python train.py --n_layer=13 --d_model=192 --n_head=6 --n_kv_head=2 --head_dim=32 --d_mlp=768 --vocab_size=2048 --activation="swiglu" --norm="rmsnorm" --norm_place="pre" --norm_eps=1e-05 --positions="rope" --rope_base=1280.0 --rope_fraction=1.0 --qk_norm=true --attn_scale=0.177 --bias="none" --tie_embeddings=false --parallel_block=false --init="normal" --init_std_qkv=0.0377 --init_std_o=0.0 --init_std_up=0.0377 --init_std_down=0.0 --optimizer="adamw" --lr=0.00288 --lr_mult_o=1.13 --beta1=0.9 --beta2=0.99 --lr_head=0.0102 --grad_clip=1.0 --warmup_steps=339 --schedule="wsd" --decay_fraction=0.662 --decay_shape="linear" --final_lr_fraction=0.0 --batch_tokens=32768 --seq_len=128 --doc_mask=true --train_tokens=198800000 --steps=6067 --dataset="wikipedia_en"
Each number is 128 + 32 x the weight over its row's rms, rounded and kept within 0 to 255. Layers, rows and columns count from 0. Numbers have three digits each. The size before them is the row's rms in percent of the matrix's.

# layer 7 MLP down, 192x768, rms 0.107, rows 90-162, columns 384-575
097:135163089144098124112134095125139107131137159118127152083081139121120127084114114136137115119093054104208102080121114158114143067159144089089122149085106123108109139099111041140100164099123148123101129144163123219092167136097149134156200117061107100097206116138150117085154105138126093123151110185153083131183123166086125106109100161131183140106128107102129149136136152114112134141140135115083150177133122132110162122147154159106137090086138152132130185166145150109087173113161141162191111128109122129139151151102152201153066144091100088147137106143072141138129114167138096108
097:175128102157138108119149127096180172128114153190068172067142086150103126118098162142089127150127078141136157130156091127131189145086128057131151114144142132085167190153146109079105141105087159172135112116082105193081207142076132171059147151106146140106141129127141115075147116088108112091113206117014173049129115162130152164146133110172074101117152074073119114179150154084084191111124151148125146096127133054118123138116173099098160123141186163153124048122116103056179106161190066100135092111139165151175128155148130115151118209164137097163121116142152118118136147142142190065
189:065094164141093194167155093149154146172141142078148145093128095170156189079094153114072154114153112150143065152086101140155088038153109182141123155149122139118130088141168139134104163113108133185135139109136147114157101145121061143139166116182116126120126134139195129102162142101171167104138150126109157085109132168080142134146117140149127138181100183104191151178122108115149122114101127141085134147077108198121095094172159112163111114046118124136101127183148144135124170148115123140118124119114154080118167082169083177094116123121189165130125165109141097104086117168105118147
093:171105130152140084141083161157109162063105116093118132110134091075116125127087230137134135126124128130072174141110206138158167124132137091188168161124102132165121113043125114137143123163156178117123101120146115138138148095205162133109100065173077197147156125150089180092136104164146114134091157138055221140129181081078134112126141168132150123095130148156082136154120146147118165163096137145129140072159127105132093118152192110093110150140151129090130121111088143128134133145172158195066112138166095202082058136094102134116157168179143139151111168151097170136228097186132117089
107:127155147081134153185130127157165075082112100186120131152112159129123106230132130122142125135131146159140187083166174088077172138177079099131139181120089067147146148126142129108196128145097144119032184193121068092112155111163123136087129170071132089161110068155107173075174117138121099162122126100102104083134108104109160135115159144095181131116148128123148109163152145181122141132122171145125171118079054158107122128116129125147075088108137177162140122145156144132168120183124124119098143108041115114129109136173154130168204094158101126085170116134130133119172108214130076141
102:134118083103138144115151134125133095113111077115104101113159140141169114122147089162118087179109071115107131096086133115179072100111109186088152111141112094080158154094167109129163134050128089055125143120114138104162113113081098106089142158182122164100132099066088124142166052125136208154132137102124162149108161165160117079125183129153114102061075111155102182094091155110113133114170100153100130127068089121135111160096067108179160173130132098103176127108138122077069145171135132104094113137112150155076073112133113088102141045133129139155145085187126153131190115090166080109
100:168170118112123167118161100145145131093104101120120137168074166121133127137135141132177125120067135126080148184163190189140103112110151124164079043113110094137153126091096209165116067133155099117103136130106140091101097108091146128161118164149117129100133121136117110141112092126124156122142109101087129076194124160139127170106127135111183103101225084095169220096124135153117112157175136136142110129137096135174201179153171124077126130101125162092134139176121173180104107150177155138078108136124170154074103145141100165154218171106100146136196168134105136094097166133104129152
095:142090147136141094134135149148162084101060115120133111110103126105106149173181134151123124086096175137138079106141132082063135099130173202117141085114089177089180166158166097151102083178106121156101195137157101098078112112124131114141096102103108178115109107098140143038113146148098152161188099151164132120164105137150110133114158146117126157106123133183098100169058174129116109129135149112124148083132138178196133105136110168115090159180086138142146096146153132086138158162169098093165125086116112110200164184127122098089151103102149089054080119162117134071106175125161096163
099:157084158104125100142087182153139101122121182144148103076125073165120113077107069153134120118132097110172136139143180192112086131148132157149114167091127131153109172142099080188128064171131107124179115133120127202165121120144171093161111170121109158114094123107087071096134118149086104159113150086130109090106105134081151143198139125105122070087147117152142123131096142121109110132122133136136145151119102118157153097152101140157151140101105035108103105091140135149104100098113161139167105149108046086204121069120107167178103154162114128114126118119095141092078099109085054134
095:131119076151163176047078136146178068150136173084072111144142124105148051113158112132150127172128165148073095139102084124145159108081149133196120098189140173098178089192134136112100102117169144169136084174070144139086172129179078167215148133093114132130122159140124108080110198111156128123151105072127088166071200160120111137139126131148101121111055106132102058141114129149147095080177148121134103133123156187090084105136151174104131149126166142176152176141059130172052095159166170114102099114145115127112140103130106183107149160098077141168179164102143113141152072056085133112
099:176140147103098178176107131175084131093198165119179142108180178105105163104073107110189160100144122184058131135105129145106107134088119085143114176139077131164148073126150125106117161130166185152116150117142114133059078158118134086136149150133129114117143093158123136092104129125102162142125116124113081119059114159137118128189158135127180127094163148098162100169157149167117110056116122090082137126108081212150108110113130136164119089154133164172132139144139121155129132141124122073139151074079211112081172106152159144071131154074113124142090075141076108195100131172105086104
096:125108102130134199141167095081148155157108120088103090137108186150144101142136097107152143179156144164082187110208113141133107108111121133138122148081136149102074193149148174198149098137105107149089100168044105043173074158126153085111122105118187152171093155205129177166123092115121121106112125100105104125087106121142157153117147182153090181091202132095157162131121139146174109200127136154106173150108122120151192152157103157122132085127104117150113143138123125145168114188091105155106122192139182099159096105163103172137098124153161166069133122129086192124092154124095144147
100:217123059188153171137117123124087150151182084192159152161120148148125129085096141110108105218124139090163138148097162137065150114135118136124140119100133141098118081103130132173114133121148150095128128066062149165083095191110143160136097158119151101057136119083060167076096119098140084112126124064160100110162122172095105109173154100159108114111124096139131105154163090163085141187154073146114141161139082153132141103124088123110123140160123069110079158116149116096127110072156196124125105117064105126074166147119102099127101161083168123152180175155136149084179110130166131126
094:121133170102059119099114162115159134196135139145097112110098104103096103114138138183182090145091135135139134144118085138063179118111101118128162046150114074066128056113139100085144117110076148122219109069105153113125183110116180146112133147082143119089158149147134130069102096156108224140123135115051129153174167155173097145101185181131182126171129147109148103130107086108148167166152085139132146165085109118097155150183131158091108131088129134094154095122134153148128125177113152139138111102163211160131127158119118132091153136150190120080198105108169189134176149149139201143
100:089156128107143104137186122115091115157182111156108114081104122199079139136127163064134154099116120143124157142104116154101124171137104130089146084100142145147082134153080077129116112096130211124144124168095084156129114148060166104127226111173128104110129188150143113107163174138130162165103135116118081111086155064116104083128114106113141083094143128140091074101106109208141217165109153122135157100171131120092097113133092189146135117172152084084107074148115168113118107168148108126120173180130078099147127142134124119077110140110148122152151059131136102143139117130081138113
099:139165118149107179117154112232149146159113123072139112047106113119088166183125049138121164136128133094122118157160095128109104103075086121085140113173154150113113112160125109196116159105148120113097135182193168163138113144077154118113132121135093084153200197094158081155078135162088094116105127132058169212114178125107132121165146090120161157153096089112138159118095104146133151104056120144150102127163161133140182097141152065118167102186133172127103114139118157082066123152178124093162113146128127131122108130148136179155145117160095113151135048112104111113154153120150131075
134:211134161087188143124152141045165115125095180119049126145107150125155090163149131064134127131108158117147123146086108168080147117194172113121139128152152135147133147174099148134142111136152153069100138110139148129104167100098150141107110141086139102109071153139093174118198112143083127141151160151206143160127151158084209092154219116094123107115092088084147110117154109126109150145112124164134109188096132137107224068100170085100166203131179126066123156135099060072169191110144175137113115163119099109154144126137163095092109158125171169145168089142139143060104102120119121082
095:095123145099108153117136147142090129127082143100131159164087142143078141105101092167145143128134105119118198126150083108179133103124170107095103081128193156094107138121184113158126091118145147187103133113191139147080141092167135116194150135110134141138139108130099189104129145152104152085148157153051100084123157084104158103142097163144184117112086102145140121084160139155075092170150166163148153110127168091140107184112153162140092118089058121184162139147122164124107116150135151076171117162117153158081167122106203146167102095103135142141119132158106130087132043142094160083
093:186187110190144125105160099146098115144183160126107179120201121144145138138156090141078174187121147142088129082175165113097096123118128140119106087100158100125160137190145128139147137185186112073103128133108136166101156152087195118121111155156180071121106141156115136122083099106089056055123062121150122163092076124158162156163097168065136101136175123142145158151128119112138132139091116081153138180136099100181130145103116130147117101133152183122105173156128121131133118087179129173152139162147122165118116088086113115138120100094158111137149129102149133165070135119097072125
094:129114115109178113135136057121119096093114136100137084119084112070163120073113173092128143104148133067123156170107106130107171130164112136065146114152122139146169092116142103135105144125118121129123108124128118128120077186149142118160112141133143101149221133135154177145111087166194102131118193121119118123137093064157131126115074139108094096153157129129157133144158141095182150162093175136099127134137129113101135112147099130124120133131152141207150103140154125120101120107205119082116137081155087146133108186090077122116090135112091137157140142127065148139106125142138128122
101:141145125115114160097158157187127095106148199117125105156125104061116080184108094166125100142146101159046147129106086179124078107137157170122100090120114129129159106126101115163061109161155152162160161111124124147106096104133112098115157110107126096177123128120130192094064101184131173119077137088141094088126160189131128180128109144101116152109130112131134114100056055144114136117113098146068113072138181138123144145170064143138117121122112140149144159163105077145122122196121144101098106143093140137139167121162106112087109121122194133142173080165137157154131131112081136134
095:150091139122070144119149093087166177140200081143131098093189117072159110112141151163155096143147147153156138133123111175174080073126166148175096124148102159114132088116184092129085142077160100148125146129206149148091122091193096097128156201158142147167048098098128127095109116118084089131108138105136174125144108102073164158134151124149156166133114112126028183105186123108097110148054100197137066132148152095145081157194091130088117131134147151190137088097137099115119127091112104125118147093093119121198136153123163151134138131120157149159106117159134142119099122111142126110
102:127075179117145095130134149108129171158141090093154101120115142132174076114173183152105188072134122106148092164131168161180123136166167165154162177164130148122155156114158063142121128114079120103150157127069201110140126147151162089128167157159145135164138109119115142167154159126121178130168114184078105105147140075117138099118063080103148104120129174109131093168134103110106139179063208124139113093153118146142096190123167148139124154109145126114138147167115244164112082211123126127094161180108158195074151129151115115110121115110140105171153082122121159081124120200125126160
097:098107124095159138110136136199188107117082123155118151117036087127077140148120092075061186162126156132146100149116177097122114121127150144085204079112117181139151156056139079158089147117160096111154039131125110124126062149135138127111179095175143129115162090124127143144101126036217145108131088179094079143133164070140126102167103130117122109151089155148153109133145176125082115157151091060103148116193162108100088143153094141051102127149140123151113131111152197166118106168126134185126117120128078132160140074165148133127095131141133177179093141149150155184075110130188141157
097:130105082158148102210157150113191192117175145158183158172105163150131120144110162112106125152188109143166124093153134106092077074088115156132151085115128123160103147065082123103131128142126136120151130101153124132108104159126145118065144127115093094135071165085148079162106170119184071078156114133108157102088091075154155173128119077087125059131078190198074075109163151085121088117127101128153124135131108132101125107138126117121115071095108181169143119134152181144085136144135159060185118094112106133111112126116138080147144159069080125174162063171105131122145098116153087101
100:118124087116130114166115192123119109102118099111166133154146105169133130128151160164124145177092142168063148082132157156135118135112176142135174101081126147141166136154112151109111096095090129121183119125095153231178133123126121198108136108141116158131116118166081137087069118058098173107097104132099138118157127131107107110120107075110146074167115184105177130146183074133100149154113140197102077177067133083115105092143089103145083153173151104138146108131140160094095148181123141152120117162118098129160118121096111144117168150082099172105132131080134131106141074080128105074
097:126121075126136102071096064150098117136098087123104127137120126144132125136100112106077091090136082135154130136092076108183154107148125170132101129160157124114105168143129119090088164160135129155196136068084137176168172103127130112117147120133090107126063156071133149103132072186077121185048186113138165133188122123103143169161138162140122095126114137133148146086088083141177171106107100150118093134151153100097125086173137099149178119085070133089162140122114191120135135144118205133180140138120122115160069157111118124114099120116187200138166092103181105164182062131104107062
094:043171175122100123121101095117217061143155130095077124142114102052142102071163102148170110113145035197104147122144123190100102134119108132124145120092106081158107088112183132106147128118141169147080104113106124086104110066122138157070151129124093135177129089130102105096214143164167114072176184164188125146124073149148102042093098194104172147167189197184142131116105104092177102141110076118075075099137078150103112091125129183087124110095084159127161119133133105144112133144157177136148130179146152107164133204144153088117162174127128134142129180183144102133147187116156176123
102:128157112152102123152122162158186157099148132098160098154135172084151162134128193122124132135145147134135142081167106129044120127145121168201120087120161182110202124141138088113179039108089131075133189160132142145122163133106146136084127141110108138132122154122115145113105200120141120115103077150090185135113174184141111166061137098145130145157092137108151146115135134148138116114152099096121134086115087124173134106077176110133108084114109118059150108200080129159085160152130085166067140161135178161075154161093151181131051156150149093122152140129179078133174141126135104101
098:112158159095121115130134100133147141155201178186115141155163094134147099085118141107182171106082099131145081119152149129120103139163140114087132133108061118130188094131113087164122064097128170143130135142138070140066112178151115148126114068152183109151124113152119124144147090080112088122166152168147143137104054122129117110116141082173119124110166136154101136099134154126121151167131105170150134132110124127136067183139093177103118123183127149113088136105140103123095129112156148134083097105086124099174097122150146149133092097097081113113116087134164067054126097182136119167
098:131112116076160172143085102124100116149102110146172119174115115135125167095127121056178126168118137120145125180126109129109165137101082159128144095141142103141122114091145139145153143160163152174126073134170112158102165058116077086171152142083149109166123118198086098127091156136125084170114140101178198089117111100099113125094123102137136166121136066115103131182143172078147170103085083143085099176116092124116120120188105141097155137084164109119087142131099096110138104129116161127117173108124096121096088141115085191082142122105150093159161167079155096166150180178045150134
096:089110105117094069105211175075107078107123139161111118167143122146179120144162140125116115109162185133128091153148136187154116137108131120136090138123124112129162167100105173147122169093090100140087089071122115144135164156091181117057156160147134095122195133081144126124164149124156087151134103171082088097221105127165097185138132101183111062111120109158139103108072106190157124146134192136127095128161108133151171148126118207079091129124064131103166119142112179056138119094092122158079148160109114136156157123062170094126107112151093160122141107166092114092122170145202218172
097:121046148137167122114143135113150175123161083130089188187122096118152138061184099129103098149101112085139079108109220124151057124131115074152132129130135139174100147156118162148129156094127148070171143153115130115177096104173118097191104188171114130086148104108121086119140112095127161114171127161115147164122130168192136133117159109122124132107168114087128155117137125088125168162152076110150088137154110155149095116122123151112148081133125164114079128118113181103105112072122169108120098164166151115167128077100145107159154117131091205184090077139146085096083134152077149142
094:103053129117108157132102051131100121078145121116091103138132093121136150074090142140111186130088142098118182170136123100151183177190133114126145111087127106154099176075188096150153169113120111163201123101109090147146132138145129115156084113149124087129111132148098075183125111181145091063157118126187139141105095165178114179078125064200098101117141182164126091088164177129060162119133080094118102158214084148147131133136148204105187116104149194147099143118101140156091131127099192144101201108098119203138177129163085133175115079122101090162163146113125109149155076106116129119
105:186135107140102143111145163065090187208126106126110127094070101097181118149111138123070179108139084083130111122041091189139155169050104078129085109138136131135141176126106151134106100083121070135194137111097161081157137122118136170115118092098177107134101127157139121115078139130085083137098141123111155162099130193135106102110172132108125163137130167090146092175068126160133146167085084138124143090159123152107181142167097093119154164146091094151126134117135149079145126137107136070093129114140116046142077111159158124138118086134126093111151078131126132160165169151172129132
093:141189050158087167144136115154131102177072107158144204086128167144100099123091206128092164172096130084140139156165127176091134054203138130094142109101131133144122046170154145154121123126120142133136085136123174123142162088084000131089160107153107088127164134114104110116159053194154123111135107093123120083114143120097106187157222114144134134086150083156154087146120129122094106173086091151176149110128109111115069096161088175126199188179161138153122179183137149136138092152105134108199120125120090202130158065130158115117127129084112140097121174095106050146105139099110116133
095:155120045143127137152133129120187117151143114133118158145087118166050082088142142160136111104176123137165139150118120146152090164112123158078144084106239121092119104120132197103098139151069105163127121089104137118187153120140095136097118102196139136134093117103062140103141146104121110091117111156180125163140107158109169164124098127131099097157113156140128099021134095099089125176161159100122123120110128103153167187142099167167135087131131151091141071135124145134095107133094126113123080140129094060123079118153167138136100088149124132143117183126134148149194110094138104135
098:144170129087074162134182091116104081088159119120122080108131089095160104131078125085159146077141111143087136121082144058096121124131177102146107165150136155141089104121125122118110222112133133133147133134185098106160097072106142085208151124138151049163102088097072107133125113185122126187125045119078070149172166094149151143089078135114154183122113078081081095177163119095181174096130158139137087179176142141117154090127139149106109173109170157120130112138102103104077090144142112126126121115153090187130152180117152123153080058179161120151120102155096162156173106099151090167
108:127120087155140132114082154052118162108127090135172132203195167106079066155102107130109115118118116158122093187112159155160112117176114061135134094196135112085174117066146119141108112136163125127091170054103148144100115087129149100166204145101167131143140059118155118130105072208154187176054122097108154089107091209173072138070121090121142138162164112096114065091112125114124065070157206087110080143179102204130143116147106055113122166109117116108122152147112096109148091107111097124152136145158144165169162130129127117165120137065145112096112131154166157135173162105101140171
094:172106137103196186105162144153080108114149139103145109126084148125153126146091144106143107112206180122188104125107145162134150142097145149160062102140101172178165099114119192168173175137127152085126128101131127082173150134038166119124130154114090156134068142139086165167099139162158099109081121128130106124102160143131180193120143176136072144125144102118126145155080123171077080155143109171151069090124122134167153136169093175145141103155103148123117071093142160146164203151088142142082178086224103107124173170122185140118138143099133183116106141127179138102167116167129127141
097:134143061108135120132164157095146140127136114127074126165128114101136089124148088136144153161122116092172130131209132130100151134151173156090124102145106121097180108111149109144147120124126122133157150112136109070153104139125096049137110211112150083129151144169118122144096153133135137149108127138135088172102111135147116112205116090156155111123105147152167079098142118148122123070134090157124101080129101134088066170122204146100164092175138085090158095165130091120160192120177101108104136141146112165069181154140110119125180103136108104192160128088139161127131123151137145076
100:105081119174157122092139174170161139070157141133201157158101098123081151156075170099158070112113121107151132062095134106117101096124107120163136134138163151106103104117082082080144125112157163107138094102089146108187124155125133075133076143154106115130097073154105160112122132092148095099181156129087158160135135173119162115094137097042121132138139110209097131106171089124188116147160114162120105088186159085109151154174117118101141158099093111124123099096071154118160106098115157131126122140131049177150126149091155126139103130129148116120132139119113171053122103115024157155
097:156053177169107116109134126116116097179134109150188110186157062123148111138137143163110102187135143183168134133108154127146096161146055123112207157072133084140150121165089133135162161073173138160165110113111127116154117184050108106013099112141127145068149106179119082122133139121140128143139144106153096090148123125109122131073061147154105139112089124111112136101143090077139177195182077116098198124131146127126120100190089114157135122092159130142107090106173145108127136119130171206130149183152121148115136087141160109176136122136196090153101186154122142100096156147098038066
099:112162119101131198153179128148135164113140159119143090117099139152177162073166111109120074108119124116158123130139108085176123157121154139092166149130121116150093123146178161141126096140089161116142125112139047173100124189097118166170138103095128093206138099136120094127127102108147213147110129118135157127066160100137141133133146071137091144153091129168096139145154111094112113155170154103102179143068063139182104163116084120113165123163119150167149135125103138120153160179109159122167138166172154073159069148139152058193164122075069131104169124125098091157186095187144102169
099:118111178143068099145144156125132110139097102105116098112152204118122123160157120137164143144025082094161160129107107068138156101164119142118175139117107182119170091149123104124101124122156118159152117150069160130148161153127155116090123130129172087072116120134086106130139105117107115146150097113085162131166144150143111116118114175126105156142097109129077106114144172165137122116091133090117159163177095119148129180093117076113156130152107189131159126132114133110146130106131131098113133092104171161103136137163149077118179090083111107091203152149183113103056136133095094128
102:120148124142093153103164137106121101130118139156123092167147142091174084108043172076142123171055158162120124125132131135082099143122124129127154162127050184125129113110090083141141078135072182143104114207087165086168097094091142124137070111122102075086134097132089065123114136136099106095141088138127078109158109082162126146108135148123138092113089131172079112107061141086099096115144143121140136100131098116110122097034086124102107183145094121124077095133130150144062146198097095136159114127150171135104150126172101090095138094127126117152105144149123124138120123180119059085
095:101121133082114105082193185103129134076128108107140118166160107103123073136114161102091189112143142119126183129088132123127089135143104141123060120165122113163120137186112101102153137063134117082153146157116231144118129055099136135062129166176118107089160180096179152121128140046081118092125103210141148196081162136152173103145168135154097118132138093140175154172107104192113149157146154112138151122098087168130148171112086089158132123136146082100185175117130140135090131108121105151135087134094048172093099109154139094092067127137110163084138075115099100151135152143062088116
095:127085120163115127061087106197121168068218196092136092111128139100143104095122069142121075122173058142102156114097101114174111108079085174143138106139142136105132091083161101129136105165097152120210129073107168154094122128172097073136192112072044111146109082113182133155089127155113125150057130128126097060083160077104126208088096107122072139130138112168111132096137132125116208144141138100151122088109051170108152114110108131138130127117119124092094141182147124084067116092069135141145113156076128112125141116134126152115107109094138079156135157104113119165124093144092086115
099:151128162120184146125112147174091136160088221133187088110132075101103143180106119094145134124184096162078130148098155160114154128121084149151092092129142132166143119106125096092166122131086200122151163138160107185113153102100144076161142076112185102139123092089179100148195147125169105105190071098136207126143133116120184130086171152132170139116108148100098111116131156132095138096132173170141107138155128124158081117090148141141082162172129095144198086118126143164148082135093112114087127077045172213071107178079095066168127168117027053153166119132055142085132137090100139125
096:119148196124145115149090149159111070116170123143156057182094074114156160161131179106133150059124208168075157146148148181103079131154098104158073099105121137108144146120088108099101092132125167069114111127160068099114087179098098191158103126138122163106140110114123198131156171117092101085097138107121147127084143111113139127117115101122149146155175073124139097176157125118117148166188171122202114103110090070148111151101202113160158132149164104100076150129157063090169118137147096114145166177147165131135134099083084131189115102136133098185111144155159134092169123112086145146
096:112123124149156163142119172142121167130147131128165167132138154128087090098092082084142095140090144112143125152110142148151106122177171134114176105083122098141125128115110043109108161139107206131168086067117134137166110123151151116103134140169109144102102171149126018107112112156092145143131085120105139118129146124169183062136181143087060147173086069125104123112111138168084130113139093157198172192160068164137096163158110130145155159096142152136157157149158107131110146078142144164155185080127135125153112087155178096157099132208138151095060092072144128110105170064091101164
098:135172113132110115140192153127161122068081110092124128146126071165144177183096111168166157175121097101144127091129104187176147157085135108090156062160152084110134123114121110139110157152113146120119109134217157141141122088105155098148143143163172059122135134147091099130184133120105130147145133133149127140141168153159106166155102106088104139122190145147102136178154129093144159141094185096099117113125124127102110146156142212112081111155089069149112125167138086111079148146105055122159155140172138125151179122134143152122099155104064179075122110071159118123089111094073094147
095:052119173094115095191132130147108070106128169103124159113141173141146153133086090112102164083111118105120109144111140152112132081174081171104122107125114159104120115164126128138138169145090067098142142172147138137114151113136169072081132117158141141163165102092071155128091153097097173108182154130154121140119157127133112135114163084184174118184154115157177120139107150114113075142118151158145103157085088138101114131114165180121087126103121084131153073106196166112145079130085149124144096100132151147082114150135146101171101164101154067172105073184117055070137138127159129034
096:137191108120110127088152125112179120093133107169154164134097130121182110104146109140116174110134163128126150178195132132131122170124112083132102079142123111191120112147135126177107125132188138153111132186092147107145144088139100132195106152152085064155137165122087144158155154134108150112129161121124103097113110099164139093131158094099091133107157131161072153142117093151108131159179107087148148079120133118105108152103099168094140091116142153078085130153139149132156211129124180170110108099088127125150159209098131130097168152105144158091122176129140083126158145123118168121
102:098151102160132133119096128139107125123236117100109140108138099142096165163084106186151126133153153147069127112147154101115057193123115116150161096154119209154096099106118085143116089106138134107151162123131123098181074159126086067154081077123182162162137125115134129144147188134077128094090153174103110160151114081110133113112090211199120093110161093183140174159131125168130113128107108131121110141158147111144115181163172063112110123120131071155162130164080146090074121063135146151101103147133144139084134127072092173149175147161164139120107142161175127136073141096130119126
101:135135148134143148150129129146145183177106174090115164158137144154087084155138085153085097138108192126142136178138123063095100135121174120067158180144131120109106131112100093119129127160115085150091122197117131175097110097187150207059143189151173126100118155071110158167167107158093115118171082080142141109108155188114110153165086080127140073117169113106063130112114086140118135104130122121186142111149113125136151084103161117158153120176128134179146198149175142152138133147095094167091069102054105087130200111116145115110034113133167129155093086136133136165142083108106124127
098:103169137175111114113100193103097165122120152093129126116102165095102121116123137130103138133142117063128092185127083088108071104100095106026113112104168142138141098111100140151152073191076099101147163074164128110120081070128184181147197045080085150088110135138119178144132171095121084151125129183113136094115114122107139114148139134103133120115110128163113089206197141158146152134094147149054064135165113149107115114067110095133138115104161073090120126133094145173139106095106153057123090138097139069142105136111120079138181137101107107168122196075086110144133162138106116138
096:149149153108140147098072137158184124157167081126123103135162099132087128154078146188143193160120100123170151161125199173142157177060088121137110146145108097162157142169117101146134118157111142096154169133116143148128065140128171115121129140144135136229132164086102129144125131123127154103109157134077139069136155120116147110144115120126197126128101084087178145129112123100018152144145121147071115139156138127140158056178126131076178182118163131152118126123140063140123130115147094164092142160111078157117145125168073176100128107174099092170183107196150133095157145103152142161
099:126104197143146071124145122097123144131107151148041161115096131152125039168121117147129151125100052086154106126133173102105073138082137117189134122130157091101121158143105116109132138136125154121131129112087191124136175075113152119148082190117101078123106126135095092137141053100116048066143120171158158129113117144100147177097126116184131102192120118120174088145116136126142158132112139079156132107116104081107102102112107123162151119149173083154113146188076137174143121087167181168089165129099112100129118131137126131139104135126118137185163095155190149088158175146082143178
107:105140190146131118122160158084087094158152133135117118129100146079142150180144114100118209121154158091166132102115100113116134166116120113126117165140141182120124122127132101124114092121110170093189087125125143100115169144091124131132122114126100176161127103198078117125142158136087127178121086088107123132126105124134138119173145088139136098145167180109129117118093102166142110162120140117112137155134178150142163179123157107147151202122160099153124096136113119131080167075165143153159119169106127118158101116095133099112118172175139100229098158123068153175138189089141149199
117:146141133114173141122129133095163106141161108119113206080081105133158101140070136108174120130120146127155144107080139154101079160173087174096172172140109134151115103176125116113092186150143134074119146132189107121138160120106074118125137056100123134167151093113113051126141127155169163148069176134129084164142096165100212043087142149146129134137117090184107132096098106165162179139111135119079129166135150160078136129139164092088112174122135124101165110124174105129179211114111130162164203134100122154156116069156152125151145195205190142130073137158147135141100097103093095105
094:162223168069128154133116135115122122059177086140122086112178127103094117109105137115135126169118098123101122104073126169097112117157123121157102107139139114112163114144117153049151110147093113128067190143174116103148119166101080112174120125095124138066093152092096162137170090119076130160102158132111107129099141122128152098148153116146123141133115117080125106178132156143137170124085110158113070106143150139132177131119127087183116078099179110109126109155106156151075096084205162145078101181115137193196149134119171174110137103157132137067146128116124090148136073076187186140
097:092124095179104155158199143207190123124201087090091123153106131073156128120178145110148174116092136140096124097122120132148145141187152098146131101168140196098125132121195147124197101139133178072165152108083153031126102130151122136149158132115139135124106138165117157116133062174113084177144090126153210109150142107162137127231159119134161115067125123126098145187110193178150144188161080110144108100149135130123130083164114076133112149133133053125153109094135109176081106115120147110114127066077104175177179161123126134159130168104129089104134157143078159110101126128157112132
101:111172136142095124130154146111147100144172119125087080121147086108151091149165129125158118120187169113108091165132106187138184128159148104154145134140054145146123127158101125109154130084162167137069167055118126114100103132100167118148088153157159157093135205145150178132114158144119112084132131156108057132084108062135124146171160110164127130145201110075151081106125166176123175177092140164123166131191100148115155152188133070134139106172152148076108197166077119181113090102136139127121142161156168086110129111110169155106113107140155155110218063107116179152116150167136077186
097:087111142051078122128111172093134096177184069174150150127096137184151138135105176130141104146095116090112131175131106081114115153066143118146108132134115158150115151197127140054146137128176124139114097074110110102144109110086124146107105113151165108179208138147099144186190100095074124157124066173184116097128163148094115094114129149144101116105141135137148110114144084127137101064087088130157081091109122141129155115086105097133110075151106068135167166100117128156136135095165178118131185077140143126117103142108139105168127158074082129116110120188104096144151129132087140156
098:134126113113140156091121133148141121086128160137119113140175109116078136107139195116119115145148141137189104144198179153122115171115139092097060142138182149174113113128162181139117077145113167091158164092073150148125139102111121148162097099141114120102129054139097132152135134095092073143145129152123119099134111118132055065126119166138117172114130099075168116192129138134178114104118142093131162150115177127153148117117125055167114133073118134102120063158100093169126076119113134147119137117087172078128122146077200090131126128097144111092140111171146138133119129142114079097
094:071174135124112142102043152107122097112144083130107059148122099170131100097179136071134110146140155135144116169094130088119097140176087090084117148170126100145097123179129102093092144127120178132161083164132129127065156133133138120115117192126071131098130136162151134098077138124114237194076104147169139122162090135148066115159161197149126144127089103111137127110159160095132206080100103126147127104112126106078143070130106099160097201154084143157133126110141093162131219141103159100082096133167173172135127121100104151106161164089105173106124090046110127157059125129100096094
092:115165132210132089205110179040119094113103117063180173147084143079026138171137149130131119129160135195184113173122156132129101114101086123102117093106138104165157137134081142159143110118149102158092123139091093159108162154136203111142101203104142179111124130146104197137084139077130109067102162153150146113142085169126139113092151116091133149131195109085097118184131077180187100202140146136129049158133105144113133151084126116130091121197187066103091122134076105137115119126115080138112180160132141087114147155128196145201137123087104171134159131144103155106114117074092142063
090:168103132080153140107116155101161183113114176189057109148109119134202152132143110140172093132092185104148121133187164137154124111136087138154093155133116113117140153092148116149143103156099108133164127209149107143177091138163115079154144147112097128172137114121161109101133104153115133111154074142103142156113153113127141151114136154169088151130120113169156135199140169064089148074125118088146113074055208184161103131142104131164122080101124133124050153154141108139107041119138145114142104092085090101184117130112113071137083174151101130107184115108124176162122138125106111129
098:106147172193122156081160078112125125181131109138186116170109098158156076093143155160095140154129108128097095046129181175167127188180136154063184117126154106126103086152074123157097160117095112130108134126118138039092171145110178161070153101163206090138135147085114133162177132110106123156073124164197117127171113152087134126119097128073096128120122136117148159098097120125135145139203180077114092208106167122128176131156160086157174142129147107056171163130130108088080182155131164157162165059103124134139130098176187129123114112137167174110123081104117093131117099152150190171
097:123161113107107164179094181091098107102117138121128125183113080145136189153095063110089115180157115127125178188109172134183073139074189142107127114127090132165149126118179161124198103150151113135201191156110174103145140108118080119108146074133075056125123132116097164127182130112100095144136054147168133124132133150178173108179122086156124198135113174121066071149196112096155131143111134124113139142109139118133086181095146139164174159089173112145104185091124155129130147164150116139170136113099149113141088073154171085097138104127187119150121108122072165131174110098147133127
101:087147088157141125075113146125156144103139184106089118145161081134128146172158095108193078127102112134096134160105092128189131143162126116105137097142166155117125127115161095173121110037114168145051082094111132094135115165138126130082142156121184129097162108134101126157143078168128107103148104136111160164157094068127122122116077094133106128157129165158152087152164141155117143188181135126126102129097100094063151141114082110156100102113172110068118123176123113141099133132176088153182170161101140085160142081071120131108125140100176188127170160196193191114181125128178163137
091:136116170146133090103122114118132081115128075156096105125169167139159149156109124139134086095131109057093143152136114157110130156217065118143117129177144116150117054057103151138136170118149143116168130098156120202118161151252160108119154131110121138156146130108152096150152063171086083140162099123137135135098096154120136117102078131121100117130120143162138182112118151191123128119122159159148147125173134097132085070139097176120103156095141074054115133127188141111111112072117140075058128123087091088142088051093143095159134159145102158094169193156102154061157142147159125108